config.yaml
n_layer: 9
d_model: 320
n_head: 10
n_kv_head: 10
head_dim: 32
d_mlp: 1280
vocab_size: 5034
activation: "tanh_gelu"
norm: "layernorm"
norm_place: "pre"
norm_eps: 1e-05
positions: "learned"
qk_norm: false
attn_scale: 0.177
bias: "all"
tie_embeddings: true
parallel_block: false
init: "uniform"
init_std_qkv: 0.0278
init_std_o: 0.0278
init_std_up: 0.0278
init_std_down: 0.0
optimizer: "adam_variant"
lr: 0.00147
lr_mult_qkv: 0.4
lr_mult_o: 0.729
beta1: 0.9
beta2: 0.99
lr_head: 0.00666
grad_clip: 1.0
warmup_steps: 550
schedule: "wsd"
decay_fraction: 0.87
decay_shape: "linear"
final_lr_fraction: 0.1
batch_tokens: 65536
seq_len: 1024
doc_mask: true
z_loss: 1e-05
train_tokens: 458400000
steps: 6995
dataset: "wikipedia_en"
Each number is 200 + 30 x the weight over its row's rms, rounded and kept within 0 to 999. Layers, rows and columns count from 0. The size before them is the row's rms in percent of the matrix's.

# layer 3 attention query, 320x320, rms 0.028, rows 136-191, columns 64-95
110,225,208,191,107,247,252,171,257,226,183,207,147,201,136,197,250,210,230,220,202,133,188,226,195,159,220,181,182,245,224,232,213
119,180,209,250,211,167,156,216,221,200,209,206,252,194,263,215,136,201,151,168,171,243,184,183,222,221,203,197,233,190,165,221,191
113,190,216,200,162,194,175,185,208,177,177,267,136,218,210,194,197,211,205,195,218,228,169,221,241,216,216,175,183,193,181,183,150
117,193,171,221,201,182,197,229,222,183,207,137,228,196,172,197,184,249,227,187,190,209,217,149,177,199,212,193,215,169,130,213,210
108,143,205,238,227,170,199,220,192,235,171,185,171,260,225,211,190,246,140,174,250,215,140,233,193,192,188,150,223,184,222,201,177
128,191,200,200,184,190,159,211,212,172,212,182,230,190,231,196,148,182,177,195,183,220,169,186,188,204,190,178,240,181,132,199,248
117,133,168,237,180,233,230,197,171,185,201,204,199,189,210,155,205,205,198,221,190,218,178,199,193,177,234,198,204,190,181,183,219
104,187,195,183,193,188,163,185,183,174,243,220,186,234,211,216,204,199,246,158,203,232,237,204,192,155,173,209,162,122,153,201,178
099,220,181,248,212,137,204,144,172,224,234,227,212,227,203,250,235,166,195,180,184,218,233,223,204,220,160,226,201,142,178,232,155
113,119,190,204,192,166,194,171,219,200,217,217,241,218,255,215,189,206,177,195,165,224,122,219,220,206,129,201,214,185,197,224,188
109,137,156,214,223,182,214,231,205,241,214,159,189,188,257,177,154,189,167,197,237,272,222,170,191,204,178,208,237,169,157,189,234
108,244,221,168,227,171,146,250,193,182,230,208,173,257,195,279,199,200,193,132,193,203,194,206,164,180,179,197,207,232,149,214,167
129,147,161,207,192,236,215,175,199,229,179,175,269,185,233,133,178,195,197,239,215,234,155,186,196,201,222,174,186,169,189,200,181
123,173,174,163,196,218,159,201,210,231,211,194,192,209,236,203,173,200,231,176,211,200,151,199,205,154,211,213,195,170,175,205,162
119,189,208,153,187,201,213,159,235,246,200,239,156,163,181,211,229,226,180,199,205,169,258,213,205,209,188,210,163,199,215,207,213
127,227,198,196,214,194,224,216,217,215,233,204,161,207,191,235,227,170,192,178,197,161,259,219,186,189,215,205,202,202,210,198,205
119,138,168,167,221,191,199,174,239,243,163,187,192,175,250,194,220,199,195,238,215,249,141,218,211,203,223,200,185,167,181,200,191
114,127,172,155,207,222,213,270,202,208,214,201,174,202,184,172,253,221,223,220,225,215,213,229,200,170,179,273,222,240,217,170,235
106,164,202,197,266,135,179,227,226,196,182,238,160,236,214,221,204,214,176,121,211,229,205,187,174,206,159,190,228,232,221,208,120
130,171,191,163,176,167,195,216,203,196,242,188,193,188,190,181,238,212,242,230,180,157,265,227,171,202,192,231,181,206,207,199,225
112,201,199,227,246,227,227,233,187,206,183,208,217,167,231,140,183,203,230,258,159,193,196,190,196,218,233,197,216,216,212,157,237
117,228,234,173,206,212,195,169,219,202,158,187,139,222,173,180,259,220,208,191,190,214,205,167,204,217,221,164,170,181,198,201,206
122,195,239,194,256,169,219,203,207,226,224,158,161,207,208,247,214,233,143,182,208,197,164,176,165,225,244,172,213,199,164,206,179
112,233,233,172,182,191,224,188,190,204,254,202,189,211,218,247,200,194,202,173,186,207,185,243,188,205,174,202,181,175,218,216,145
110,270,243,171,189,162,218,181,215,202,231,190,198,183,205,262,161,227,197,211,208,188,261,189,175,177,218,228,176,187,203,219,231
096,257,225,218,231,189,207,220,223,191,161,252,211,180,177,220,225,190,161,220,181,148,207,176,194,172,163,178,233,214,202,190,173
111,234,238,205,189,205,219,205,214,174,195,189,191,194,173,239,153,190,150,143,150,199,246,204,197,181,183,179,207,244,239,188,251
096,153,237,198,222,212,224,174,243,173,193,238,210,223,161,184,169,236,206,197,172,206,265,212,197,232,201,203,213,225,189,159,191
096,158,177,228,189,232,213,208,184,234,196,181,255,153,225,164,207,180,167,226,197,250,188,170,194,215,207,226,231,264,205,232,205
121,191,196,196,228,219,264,216,214,222,233,179,239,200,252,165,196,188,250,178,186,218,230,164,158,202,245,165,242,194,170,157,225
099,169,173,237,205,176,216,146,214,205,225,178,223,204,289,207,176,164,201,178,183,222,146,192,212,210,180,261,202,246,195,142,249
106,208,152,153,218,178,182,199,180,239,209,182,189,196,260,164,154,193,238,204,193,233,229,190,215,142,185,222,161,160,202,175,184
121,189,131,184,253,243,189,236,204,203,210,178,196,199,265,146,145,193,256,204,187,216,174,183,200,156,201,212,173,188,205,188,149
109,182,184,188,205,180,197,234,199,217,213,193,161,239,184,251,183,202,162,154,233,165,245,180,165,177,205,174,182,179,170,189,214
130,198,240,201,241,206,222,223,192,203,226,210,219,191,218,225,190,153,204,273,237,211,158,181,143,212,248,164,188,214,195,164,225
123,178,159,180,210,157,215,215,192,195,235,182,192,177,171,194,240,235,238,185,193,252,239,173,172,217,241,215,217,227,124,175,229
107,218,167,247,182,179,211,162,172,220,226,220,163,193,218,227,169,226,159,172,230,161,201,189,205,213,208,210,182,199,253,171,174
111,246,219,192,204,167,208,232,254,180,195,228,227,175,187,239,228,229,175,171,129,178,213,193,241,182,161,223,172,173,263,197,211
108,188,164,161,199,250,154,182,180,205,219,185,231,220,217,187,231,268,233,178,216,215,237,203,213,207,193,214,217,190,162,204,155
127,226,246,203,196,176,169,207,232,174,176,247,179,229,189,236,220,191,157,138,172,134,222,189,178,201,191,193,154,207,194,264,211
106,215,198,254,207,240,213,154,188,182,177,225,272,168,244,197,223,193,209,214,211,214,220,221,207,225,154,216,149,206,235,184,167
110,252,237,199,205,209,205,218,214,173,199,258,161,167,172,186,240,197,173,231,221,176,159,220,210,224,161,149,213,181,209,240,222
097,234,178,209,283,209,215,185,191,184,212,211,176,234,190,277,205,224,206,165,220,181,215,220,182,220,192,191,168,215,226,165,218
102,215,176,226,185,179,228,206,189,177,232,194,233,196,220,167,138,206,218,203,206,182,209,182,204,170,251,181,201,216,152,198,210
119,218,183,176,207,182,237,232,202,191,240,133,185,198,231,214,150,219,143,213,214,223,170,185,183,246,272,213,237,230,200,192,238
107,118,208,230,231,233,219,189,238,216,214,165,235,242,256,198,202,162,191,185,191,223,117,193,184,179,218,194,216,200,190,201,243
104,174,229,225,152,158,184,222,203,189,150,241,195,209,162,180,207,198,196,221,187,165,164,237,212,189,165,199,174,179,174,175,149
125,134,196,169,221,229,221,198,227,195,213,197,170,203,205,205,163,202,244,197,194,251,226,208,188,200,231,243,208,174,143,168,233
100,223,193,218,258,161,197,178,182,163,167,222,215,140,259,170,200,187,190,230,170,183,175,210,202,255,187,252,204,180,177,217,165
108,210,195,201,179,216,217,172,139,233,214,182,187,199,224,219,228,171,224,197,239,217,200,207,212,285,215,194,232,224,192,227,171
102,211,162,182,162,182,213,207,231,222,199,198,205,207,161,212,212,198,264,198,184,169,242,194,195,184,196,214,160,169,275,210,174
119,200,161,233,158,210,175,164,171,215,192,260,229,199,249,183,217,199,217,191,169,175,206,214,233,197,170,239,178,188,235,221,174
116,236,176,242,191,212,199,186,134,205,156,186,210,225,224,186,238,238,201,193,224,218,136,232,245,164,215,185,206,247,194,186,170
100,174,188,234,181,224,199,166,216,230,162,131,218,210,229,157,145,184,185,213,216,176,170,208,179,188,212,191,245,146,214,221,231
110,232,240,217,166,229,196,227,256,179,215,233,207,211,246,229,249,227,207,189,186,162,280,213,191,187,193,233,159,194,177,168,214
100,223,252,230,200,207,178,205,211,131,192,215,177,216,225,166,173,192,154,244,187,224,163,219,203,156,156,254,188,175,173,261,175
# layer 3 attention key, 320x320, rms 0.0243, rows 136-191, columns 64-95
113,218,214,173,225,208,183,213,209,194,222,161,258,119,205,162,201,159,193,262,192,231,216,195,229,233,222,245,204,179,211,160,215
115,145,183,197,191,293,240,143,207,204,127,220,170,210,193,170,182,225,213,209,220,200,165,228,299,198,226,188,204,179,225,186,183
101,199,169,221,214,197,211,184,191,241,129,209,231,173,215,165,178,195,237,184,169,215,181,197,340,174,143,229,185,222,220,217,179
101,197,201,210,228,202,233,179,219,230,266,133,155,209,178,222,223,210,194,214,208,173,205,220,73,229,260,167,221,219,206,184,221
105,189,230,215,191,234,215,175,238,182,152,249,194,220,176,132,190,161,222,200,220,157,161,169,311,194,223,173,205,220,145,226,201
102,167,234,200,195,202,199,224,187,190,227,157,202,229,212,244,179,202,137,232,263,233,203,199,123,210,274,162,194,223,163,199,176
095,162,233,184,228,213,201,169,240,214,264,185,225,163,195,213,175,233,192,238,186,245,209,190,53,237,229,170,213,179,197,156,177
106,228,172,243,164,210,223,186,202,215,163,244,227,204,238,176,178,197,205,138,218,167,158,159,219,213,214,192,202,237,200,195,166
100,212,179,211,171,238,189,223,195,192,201,239,163,199,232,178,175,197,224,217,189,199,177,172,250,177,209,237,209,230,235,218,226
102,142,158,178,225,248,222,196,200,232,209,209,209,146,185,154,186,195,269,253,191,283,182,195,95,198,206,228,214,171,184,223,196
108,179,225,202,215,197,205,177,218,179,199,168,132,267,196,215,228,201,200,159,252,165,193,212,96,192,273,163,191,209,178,186,219
098,256,174,231,200,217,245,203,221,225,177,206,141,217,195,201,194,201,155,197,202,152,208,165,311,181,171,163,217,194,229,211,210
102,189,238,173,234,232,199,224,203,175,252,157,203,192,191,188,193,187,205,209,206,240,221,194,0,210,272,176,246,183,189,146,202
111,156,212,220,215,217,245,176,197,221,214,150,181,155,235,194,166,181,207,206,170,206,203,207,3,226,269,190,232,209,142,178,241
104,234,216,255,192,225,184,228,191,203,156,248,209,233,224,187,188,182,232,185,185,187,171,204,244,203,160,255,197,195,221,232,186
101,222,251,218,218,183,198,198,191,198,148,227,183,232,183,230,205,210,169,171,213,127,208,200,302,224,125,175,182,215,184,230,232
108,133,187,218,196,248,196,171,194,193,248,149,202,161,199,168,177,187,230,236,180,215,180,210,86,188,226,173,194,193,132,143,225
102,186,184,208,194,193,182,201,195,190,254,169,187,217,208,233,191,139,201,214,182,195,196,200,17,173,245,230,180,174,149,185,214
091,237,208,199,204,206,166,210,168,197,114,256,206,210,184,224,191,187,174,168,220,178,193,207,349,193,179,152,175,177,232,220,223
105,213,220,197,258,196,227,225,209,194,268,133,183,234,181,264,198,198,196,205,229,186,211,179,34,211,212,223,195,209,194,226,210
100,213,181,220,197,157,175,212,184,197,279,155,225,182,235,237,206,185,174,215,228,227,196,200,34,180,260,228,175,174,156,214,205
103,168,221,218,163,252,146,193,196,213,134,233,201,182,203,194,149,155,162,151,247,209,197,152,315,162,159,228,247,218,185,221,204
101,216,219,207,173,174,176,229,210,196,154,211,151,228,185,190,175,152,163,165,223,163,179,176,299,172,169,143,222,198,225,215,221
102,263,204,246,225,183,199,202,181,172,146,256,214,234,161,200,176,192,205,160,176,149,200,199,258,178,160,190,215,221,241,216,176
108,195,207,235,204,177,185,230,224,212,188,178,135,222,190,214,233,152,138,175,195,134,229,214,267,213,171,183,227,201,224,239,241
100,243,182,235,151,195,184,236,224,229,185,257,198,186,198,169,202,195,171,187,169,155,183,187,416,199,152,240,197,226,265,192,213
103,215,172,232,183,187,184,204,224,202,138,212,192,200,224,158,189,210,217,186,230,189,221,215,370,204,175,210,204,170,226,212,174
105,198,210,197,171,189,180,194,193,252,251,198,168,159,240,229,197,186,217,208,202,257,94,230,139,207,252,187,199,195,211,199,230
099,210,206,187,265,185,190,171,207,194,259,163,192,188,204,214,173,214,208,219,192,191,195,198,113,167,238,155,176,168,190,137,211
105,186,215,220,213,201,192,216,189,191,218,124,133,244,199,260,182,194,145,191,219,191,233,192,86,248,232,175,221,207,150,220,208
096,223,226,223,226,212,257,238,174,221,269,136,216,174,184,197,219,208,232,236,206,263,242,175,38,176,282,202,180,203,163,153,203
100,183,202,204,241,200,195,177,228,170,287,155,162,223,168,190,227,206,233,194,218,210,215,191,19,185,247,231,221,216,168,162,194
102,196,217,173,212,168,227,182,187,223,275,137,202,179,183,246,229,182,202,189,203,233,222,208,0,236,225,188,207,216,183,160,208
101,179,228,165,185,150,211,188,214,201,142,168,185,236,199,207,204,181,179,158,214,188,190,219,359,198,195,126,190,178,186,205,203
110,226,207,202,212,158,178,204,205,181,153,202,195,222,190,226,184,215,167,170,210,129,227,194,192,189,219,191,216,185,178,232,187
105,207,227,217,217,207,203,192,200,223,253,154,185,237,203,236,191,169,168,210,245,211,191,193,56,165,280,195,195,170,193,164,227
096,210,194,191,199,192,181,184,202,203,107,199,210,177,165,171,181,179,230,157,166,216,222,194,390,192,143,210,231,204,189,203,214
109,170,207,184,193,184,222,204,186,213,253,178,231,132,221,154,190,211,261,224,185,234,209,224,192,194,180,293,198,218,179,164,163
097,172,207,189,197,210,243,219,170,227,255,128,147,203,237,190,230,184,194,220,224,248,186,212,17,195,234,165,198,181,202,161,178
100,198,204,175,192,198,190,219,189,188,113,260,212,219,187,177,213,216,165,191,230,180,194,181,382,179,111,218,189,201,246,213,225
109,189,164,218,212,196,197,208,203,223,264,265,198,110,178,150,199,226,226,234,161,229,214,210,52,241,210,245,202,206,210,217,215
103,154,213,215,167,206,202,201,180,219,123,254,215,176,208,198,192,216,201,229,155,171,181,211,405,208,172,228,169,190,243,205,183
093,231,227,154,154,210,188,212,188,167,122,196,194,258,182,172,194,174,172,175,236,128,215,162,321,182,151,163,167,209,191,250,206
110,182,184,209,203,236,154,171,181,211,176,181,179,195,180,177,232,196,189,183,249,226,158,245,324,203,166,172,220,208,206,188,151
109,212,208,199,246,212,188,211,180,199,210,189,167,294,202,234,193,216,195,197,251,178,232,189,150,197,229,100,219,209,168,209,174
104,210,247,183,241,222,193,228,216,230,202,199,152,223,217,226,183,210,200,221,218,184,234,221,42,221,281,218,212,230,162,157,180
102,240,161,179,217,234,168,181,193,173,184,228,182,212,172,203,200,202,221,217,174,198,162,191,372,170,175,201,214,231,201,213,220
105,216,243,172,204,189,205,212,217,221,261,109,175,239,207,249,189,183,167,190,224,168,193,195,41,192,264,188,187,222,183,169,228
095,224,200,145,128,222,171,184,223,210,188,258,188,240,190,214,221,205,208,191,194,153,212,171,305,177,136,186,168,233,256,263,223
099,143,192,219,232,219,196,191,207,207,253,136,196,213,222,187,186,223,217,193,232,253,172,208,95,170,261,197,198,213,162,121,230
115,217,211,229,209,200,183,244,237,180,245,220,188,166,208,220,223,196,221,147,165,150,231,188,157,206,160,236,174,174,233,244,250
113,180,199,234,190,210,197,218,219,174,191,205,267,141,202,172,181,213,257,247,165,234,209,228,156,209,224,258,197,183,184,187,186
114,189,162,181,178,269,183,189,190,181,159,241,251,148,221,125,170,188,233,228,151,237,188,209,237,190,201,212,181,167,179,184,216
106,185,231,182,250,221,192,180,183,203,206,231,168,162,187,217,179,216,196,183,226,216,201,224,261,214,262,126,182,223,215,152,188
107,208,179,188,210,162,208,199,195,229,154,226,238,236,167,196,208,201,207,198,204,167,197,210,231,212,105,224,221,183,264,263,215
097,210,156,184,192,226,210,221,203,229,132,226,222,158,239,206,192,230,209,214,185,151,217,191,328,225,182,173,190,209,231,239,238
# layer 3 attention value, 320x320, rms 0.0264, rows 128-178, columns 64-95
096,197,211,234,196,195,167,175,211,159,211,176,209,194,240,194,233,242,171,209,235,206,254,222,213,238,200,184,237,274,218,185,195
113,250,201,174,217,215,223,212,191,204,204,195,175,198,243,193,191,171,242,228,205,171,231,198,200,155,209,206,180,131,228,261,162
100,175,221,165,160,196,192,145,185,177,239,182,198,162,198,204,193,209,220,179,183,170,210,185,204,188,186,192,159,158,145,192,134
111,178,214,243,306,202,192,209,251,148,187,157,176,228,196,179,189,201,189,189,241,171,246,205,189,220,174,186,188,189,212,256,164
112,155,178,136,169,207,197,161,175,240,217,248,205,168,203,188,121,147,219,205,266,213,203,204,191,214,206,204,224,233,208,202,176
089,154,180,175,221,246,166,214,204,179,145,191,195,201,261,165,185,223,190,179,256,251,267,231,199,220,190,216,211,230,212,230,239
101,213,189,217,221,207,192,213,184,181,203,237,209,160,243,183,122,203,215,200,209,180,155,199,200,272,235,198,238,265,197,197,220
102,264,174,221,235,205,205,176,200,142,198,158,191,188,194,200,212,177,217,189,160,208,194,197,206,198,193,220,183,208,223,209,199
116,227,254,203,244,230,234,209,163,173,192,179,213,207,209,192,169,184,210,212,178,242,143,132,208,262,231,206,196,196,154,197,169
102,170,176,141,136,181,157,187,166,151,208,222,165,210,181,173,235,176,208,190,235,203,203,209,203,202,186,224,193,225,209,223,204
099,164,207,167,264,215,192,150,187,214,206,186,171,171,187,184,157,237,193,231,227,227,245,210,213,213,228,221,140,182,188,243,142
100,187,234,201,253,208,234,161,237,201,185,179,179,191,144,197,171,260,218,188,210,238,218,161,197,186,222,167,186,173,163,190,177
103,184,200,169,150,144,181,215,189,215,201,209,237,193,171,168,176,144,191,228,178,218,157,229,196,169,174,222,186,215,210,159,135
094,193,187,201,161,198,200,153,217,247,213,200,247,185,180,212,234,204,190,178,170,247,220,206,207,212,194,201,228,222,176,150,201
090,227,184,241,206,188,170,238,150,252,201,217,196,202,235,169,223,150,202,173,239,258,194,226,227,245,193,246,223,234,192,221,252
097,195,175,196,208,215,220,252,188,204,183,208,225,243,166,225,182,215,160,207,250,209,207,234,195,184,182,229,216,195,209,193,220
121,184,229,156,197,202,243,214,264,184,195,207,191,181,165,216,197,267,222,180,184,168,186,151,190,175,209,208,167,171,168,206,170
112,228,237,236,222,207,220,233,238,199,198,228,190,223,204,214,221,159,218,207,166,153,140,174,196,153,229,171,180,249,169,219,209
094,250,201,189,202,207,191,225,245,226,185,253,145,176,205,209,173,226,186,231,183,167,264,202,179,200,185,178,232,189,270,210,211
118,239,208,191,203,206,175,204,216,214,201,197,214,219,187,225,228,218,178,194,171,201,177,176,196,204,203,157,222,166,208,256,190
099,244,227,252,175,199,275,285,194,170,226,137,201,202,242,216,192,206,213,193,152,192,167,179,199,226,189,194,197,146,165,150,223
102,238,175,197,204,215,168,226,158,204,165,220,206,246,191,213,175,231,213,184,233,217,226,210,197,213,205,201,222,230,231,213,240
106,203,240,177,201,190,210,150,149,181,210,176,203,188,253,213,250,155,201,165,222,167,164,243,204,154,167,198,173,230,229,178,188
105,204,231,209,179,215,259,168,239,211,192,156,191,194,213,227,221,190,195,178,163,196,182,211,206,151,224,187,146,190,191,206,202
094,214,172,162,190,193,257,162,178,180,236,168,189,210,233,201,176,222,227,201,205,159,237,219,206,180,200,239,188,177,213,167,230
103,186,216,138,278,216,122,173,228,188,160,191,200,219,207,197,178,224,174,173,250,171,268,248,192,160,131,219,156,204,226,171,163
110,195,159,121,135,208,238,197,163,187,224,237,157,213,221,216,170,163,230,185,172,133,206,204,195,183,201,207,221,217,212,188,209
111,186,168,181,178,211,177,221,205,216,198,248,199,181,194,227,207,193,229,193,155,158,213,209,212,188,201,225,230,232,221,204,151
119,176,199,194,222,205,212,180,174,107,200,166,173,223,203,208,246,195,180,212,225,179,177,226,208,214,209,183,199,239,173,242,198
115,180,222,231,191,208,173,208,158,178,190,172,204,180,226,189,211,201,185,215,224,248,206,175,217,254,270,210,227,275,149,225,240
106,208,204,220,265,223,235,241,184,223,156,183,153,196,248,183,192,159,198,193,187,166,193,185,208,196,242,222,226,172,232,194,186
098,228,212,202,261,216,134,258,241,213,179,219,161,227,211,200,162,217,189,221,245,136,266,211,204,139,172,210,220,157,255,209,181
123,209,259,218,215,205,209,257,128,172,186,178,208,211,171,163,125,237,184,220,202,225,187,195,198,216,197,193,204,152,177,214,196
133,177,198,221,268,224,150,241,164,205,217,181,189,206,136,199,238,212,190,178,202,255,201,184,201,232,204,228,116,204,192,221,211
152,202,208,187,195,217,243,189,193,164,171,190,175,199,221,220,138,132,213,210,210,148,190,187,189,171,214,191,228,218,216,207,176
137,177,180,213,173,220,183,202,164,245,191,208,225,222,108,221,313,221,182,213,146,194,185,224,201,201,182,221,236,185,219,216,248
133,179,146,194,245,256,220,204,139,211,176,161,187,199,147,212,200,228,176,191,190,221,167,199,200,179,225,199,247,159,182,191,270
135,234,185,189,188,188,204,220,143,152,211,197,221,189,230,219,244,224,178,191,232,212,202,202,196,195,187,196,170,151,189,206,166
145,219,157,200,213,184,221,156,208,178,174,179,195,192,226,189,197,208,205,180,206,199,182,213,198,143,190,180,199,230,152,207,247
128,198,206,169,182,169,136,266,283,179,173,172,196,204,167,190,282,264,184,221,177,176,152,183,206,216,207,221,148,232,188,220,191
115,194,265,201,297,193,197,178,173,194,178,222,222,215,246,221,171,136,183,192,220,179,254,174,189,265,222,212,232,228,172,219,164
125,195,176,155,152,203,192,230,215,182,192,203,180,174,239,218,146,224,185,216,175,146,202,227,186,176,191,213,261,158,231,175,192
146,250,216,218,210,140,195,296,187,254,236,218,181,188,222,197,169,191,212,200,163,189,233,186,197,155,173,191,183,211,185,182,175
137,216,161,182,268,179,181,233,198,283,214,210,206,203,157,167,183,208,217,177,186,189,195,213,195,238,184,195,239,189,151,178,242
145,233,209,206,245,220,166,254,212,248,223,177,248,181,209,180,124,202,204,191,208,227,226,196,206,154,198,191,142,220,183,188,239
145,188,151,188,200,160,234,225,167,216,228,229,187,196,184,183,235,209,206,170,186,204,246,220,191,188,155,188,225,150,199,175,211
136,232,223,202,221,169,244,121,145,167,228,258,196,210,171,195,133,139,207,199,213,191,231,176,196,201,174,190,238,138,192,200,179
121,215,184,208,185,151,205,236,237,233,206,214,195,202,252,197,172,188,217,190,176,217,197,222,198,128,193,197,155,167,171,213,252
129,216,199,216,180,260,207,191,161,160,201,206,178,181,142,216,223,265,194,224,183,207,210,166,198,187,217,206,197,224,225,167,216
133,203,208,213,247,189,222,275,155,103,206,213,181,183,253,201,180,122,197,193,194,197,200,165,207,191,207,219,251,284,223,191,186
129,214,232,205,226,216,219,238,157,193,162,202,209,213,209,182,201,121,209,221,158,169,225,178,203,233,204,209,191,234,247,231,174
# layer 3 attention output (transposed), 320x320, rms 0.04, rows 128-178, columns 64-95
095,214,272,235,194,168,190,225,232,194,206,282,238,225,153,234,209,171,187,209,160,160,177,178,188,213,159,246,234,185,216,183,199
114,189,185,190,181,201,254,174,270,201,218,137,234,168,225,159,195,240,199,222,215,237,224,217,198,231,218,215,157,213,215,197,263
105,194,169,156,184,228,213,199,194,231,212,181,220,226,218,176,177,187,233,210,230,267,223,188,173,175,245,185,209,226,165,181,197
115,193,253,194,142,187,198,226,177,157,209,248,213,206,200,182,180,202,150,191,146,214,227,205,214,179,200,197,197,198,268,124,221
110,198,220,208,239,224,174,210,239,223,176,206,174,191,197,249,211,224,222,183,216,197,183,185,232,256,155,203,185,193,166,200,238
087,170,224,204,230,152,179,246,176,181,255,214,185,219,167,256,211,193,172,228,155,174,187,235,194,157,235,188,236,149,207,202,174
104,207,254,190,207,218,200,184,282,180,226,213,234,158,175,187,239,240,226,190,159,219,185,156,183,241,154,250,190,214,203,181,203
105,210,240,188,192,163,173,185,212,209,211,217,212,183,197,165,195,179,184,242,201,174,213,214,210,203,187,247,183,215,248,213,243
120,201,143,231,181,212,210,186,188,200,177,128,197,163,214,181,220,213,190,186,250,210,206,179,208,176,203,201,215,199,195,210,208
107,203,203,165,204,242,168,208,205,262,187,255,209,242,176,217,164,237,209,212,196,211,239,208,177,201,193,219,191,162,176,175,188
103,181,171,219,183,204,187,227,158,218,216,187,200,187,195,183,201,240,185,200,193,194,212,240,207,151,204,149,172,215,221,196,232
101,204,214,182,135,224,174,263,166,176,192,200,193,233,189,200,150,208,225,206,199,208,225,217,224,161,174,201,214,164,218,227,168
105,183,142,233,214,212,213,188,170,205,171,225,195,151,175,228,185,186,247,185,270,173,193,187,221,227,182,168,213,142,150,238,259
096,193,194,230,236,184,255,207,164,216,193,201,177,168,167,238,201,151,225,229,244,156,173,211,218,191,144,222,226,186,191,266,211
082,200,258,243,207,172,237,218,194,204,284,160,170,203,219,227,219,212,209,210,210,182,234,227,79,238,191,196,208,186,184,181,213
103,192,222,207,220,182,176,174,192,229,169,229,211,149,224,181,231,182,179,207,202,211,150,178,213,230,286,192,124,202,206,197,201
119,228,171,165,175,225,231,207,209,161,219,187,220,224,156,213,168,192,210,160,224,192,197,204,207,163,222,231,240,167,223,213,195
113,223,157,191,198,241,259,175,227,189,202,154,202,182,245,179,166,202,226,190,241,225,235,196,229,240,198,228,184,199,233,207,256
094,199,208,180,194,179,217,214,209,192,187,226,258,198,183,196,222,224,185,198,131,188,163,214,215,188,170,235,184,249,202,172,168
122,198,165,176,195,174,232,233,226,183,188,201,196,208,181,186,191,219,202,230,186,131,247,199,188,217,157,206,234,206,199,246,226
104,179,191,234,153,214,181,188,194,200,122,183,177,223,270,133,191,157,203,191,253,227,210,144,220,217,217,164,188,209,201,206,165
106,208,232,214,233,199,241,208,195,200,261,224,223,169,217,191,238,172,199,219,167,176,195,196,214,216,160,225,175,209,203,216,172
102,193,193,237,227,186,225,173,193,235,250,168,213,155,240,245,215,166,180,234,214,225,203,228,206,186,253,230,207,182,194,169,214
108,205,159,199,196,173,199,203,179,199,189,211,203,245,213,179,155,170,230,215,236,202,245,221,214,158,218,186,226,206,226,237,150
098,213,196,227,198,225,204,181,181,220,150,226,212,231,235,179,206,205,177,196,223,195,207,172,192,231,224,172,171,256,191,207,169
102,194,216,209,217,219,192,220,156,185,227,256,202,184,162,248,188,168,129,160,192,196,146,186,214,148,263,187,240,200,208,149,174
115,203,178,196,221,184,199,157,260,235,199,184,198,194,177,206,240,274,230,184,197,208,177,199,186,211,202,203,212,194,199,204,213
114,228,245,193,224,211,210,160,259,187,244,186,223,142,147,191,197,231,211,177,217,230,180,169,168,182,183,259,194,178,193,132,244
120,236,182,203,202,172,194,205,197,220,231,214,204,227,206,209,165,148,203,216,170,225,232,213,221,182,188,233,226,142,223,221,201
108,195,232,190,215,151,150,219,230,212,215,180,180,189,222,192,229,231,183,214,151,207,183,183,172,208,147,208,231,204,234,170,166
112,208,201,186,203,185,223,163,213,219,238,119,223,197,228,205,188,243,152,169,218,234,189,233,191,212,195,157,143,240,209,169,228
092,176,194,169,221,194,240,203,246,167,271,191,241,172,137,216,194,218,200,237,163,271,175,247,173,212,243,238,184,174,182,148,227
132,229,137,197,171,186,175,220,189,235,224,180,244,210,217,228,235,177,200,244,192,196,163,184,194,206,205,205,194,137,225,230,187
137,181,182,186,183,156,209,186,213,245,154,204,226,248,297,208,206,216,210,220,256,200,248,189,190,226,198,190,207,207,222,195,190
156,201,141,189,167,188,186,211,219,229,217,156,221,130,214,191,140,206,199,200,182,251,227,196,210,200,222,184,181,193,239,217,197
140,228,207,174,219,207,169,197,249,224,182,164,184,282,325,227,174,222,250,159,219,203,161,153,224,212,168,168,144,215,167,199,185
137,157,233,200,155,200,175,197,211,203,181,213,181,255,307,180,169,200,211,232,177,167,246,222,193,207,240,220,197,222,228,235,226
140,178,216,213,186,227,216,140,206,198,199,209,157,291,226,215,216,189,187,219,223,194,169,242,198,203,235,181,187,193,248,206,214
137,157,305,222,138,211,179,226,227,172,203,195,191,213,202,192,170,153,159,204,158,145,251,222,196,168,239,235,203,242,227,208,221
113,172,155,167,316,170,214,218,179,170,224,178,245,171,201,203,215,180,182,166,171,177,204,176,203,190,219,209,239,211,147,159,197
107,239,178,196,99,193,172,194,232,236,213,250,179,118,201,206,155,234,200,190,195,215,200,130,210,182,178,161,195,177,235,230,295
122,201,160,226,226,215,177,178,126,157,207,180,191,246,203,190,160,167,176,216,207,230,214,272,211,212,249,186,204,226,222,217,171
143,214,170,233,182,158,242,181,182,201,219,152,240,223,126,191,197,192,217,237,215,218,213,211,210,258,201,247,205,146,229,184,159
139,165,216,233,186,190,203,223,162,249,172,214,218,175,274,188,155,221,181,191,175,169,240,207,210,197,172,217,274,202,230,204,168
138,170,235,220,170,224,201,189,149,191,158,196,222,183,206,166,195,188,165,215,206,165,207,211,188,201,191,224,234,248,227,261,168
132,224,139,210,211,209,213,198,194,192,207,153,160,297,260,211,182,245,214,222,207,187,199,191,207,204,182,188,187,156,183,216,206
138,209,223,218,174,205,204,219,253,193,224,153,179,219,242,199,174,212,193,222,237,206,147,168,186,215,176,203,160,185,207,223,233
119,190,188,181,180,210,189,196,176,194,171,174,212,229,156,219,193,149,198,216,221,177,243,204,187,168,191,199,175,180,223,217,210
127,204,276,203,212,181,186,197,273,211,154,258,246,216,299,205,221,159,198,176,216,160,160,229,219,216,225,239,186,220,171,229,190
124,224,193,238,150,204,160,159,261,177,171,239,173,210,149,163,204,175,213,236,208,231,228,241,206,221,198,241,195,154,245,130,217
125,247,151,194,240,183,160,208,260,228,210,126,234,142,245,173,168,237,236,135,265,211,168,161,173,188,183,183,227,175,195,219,211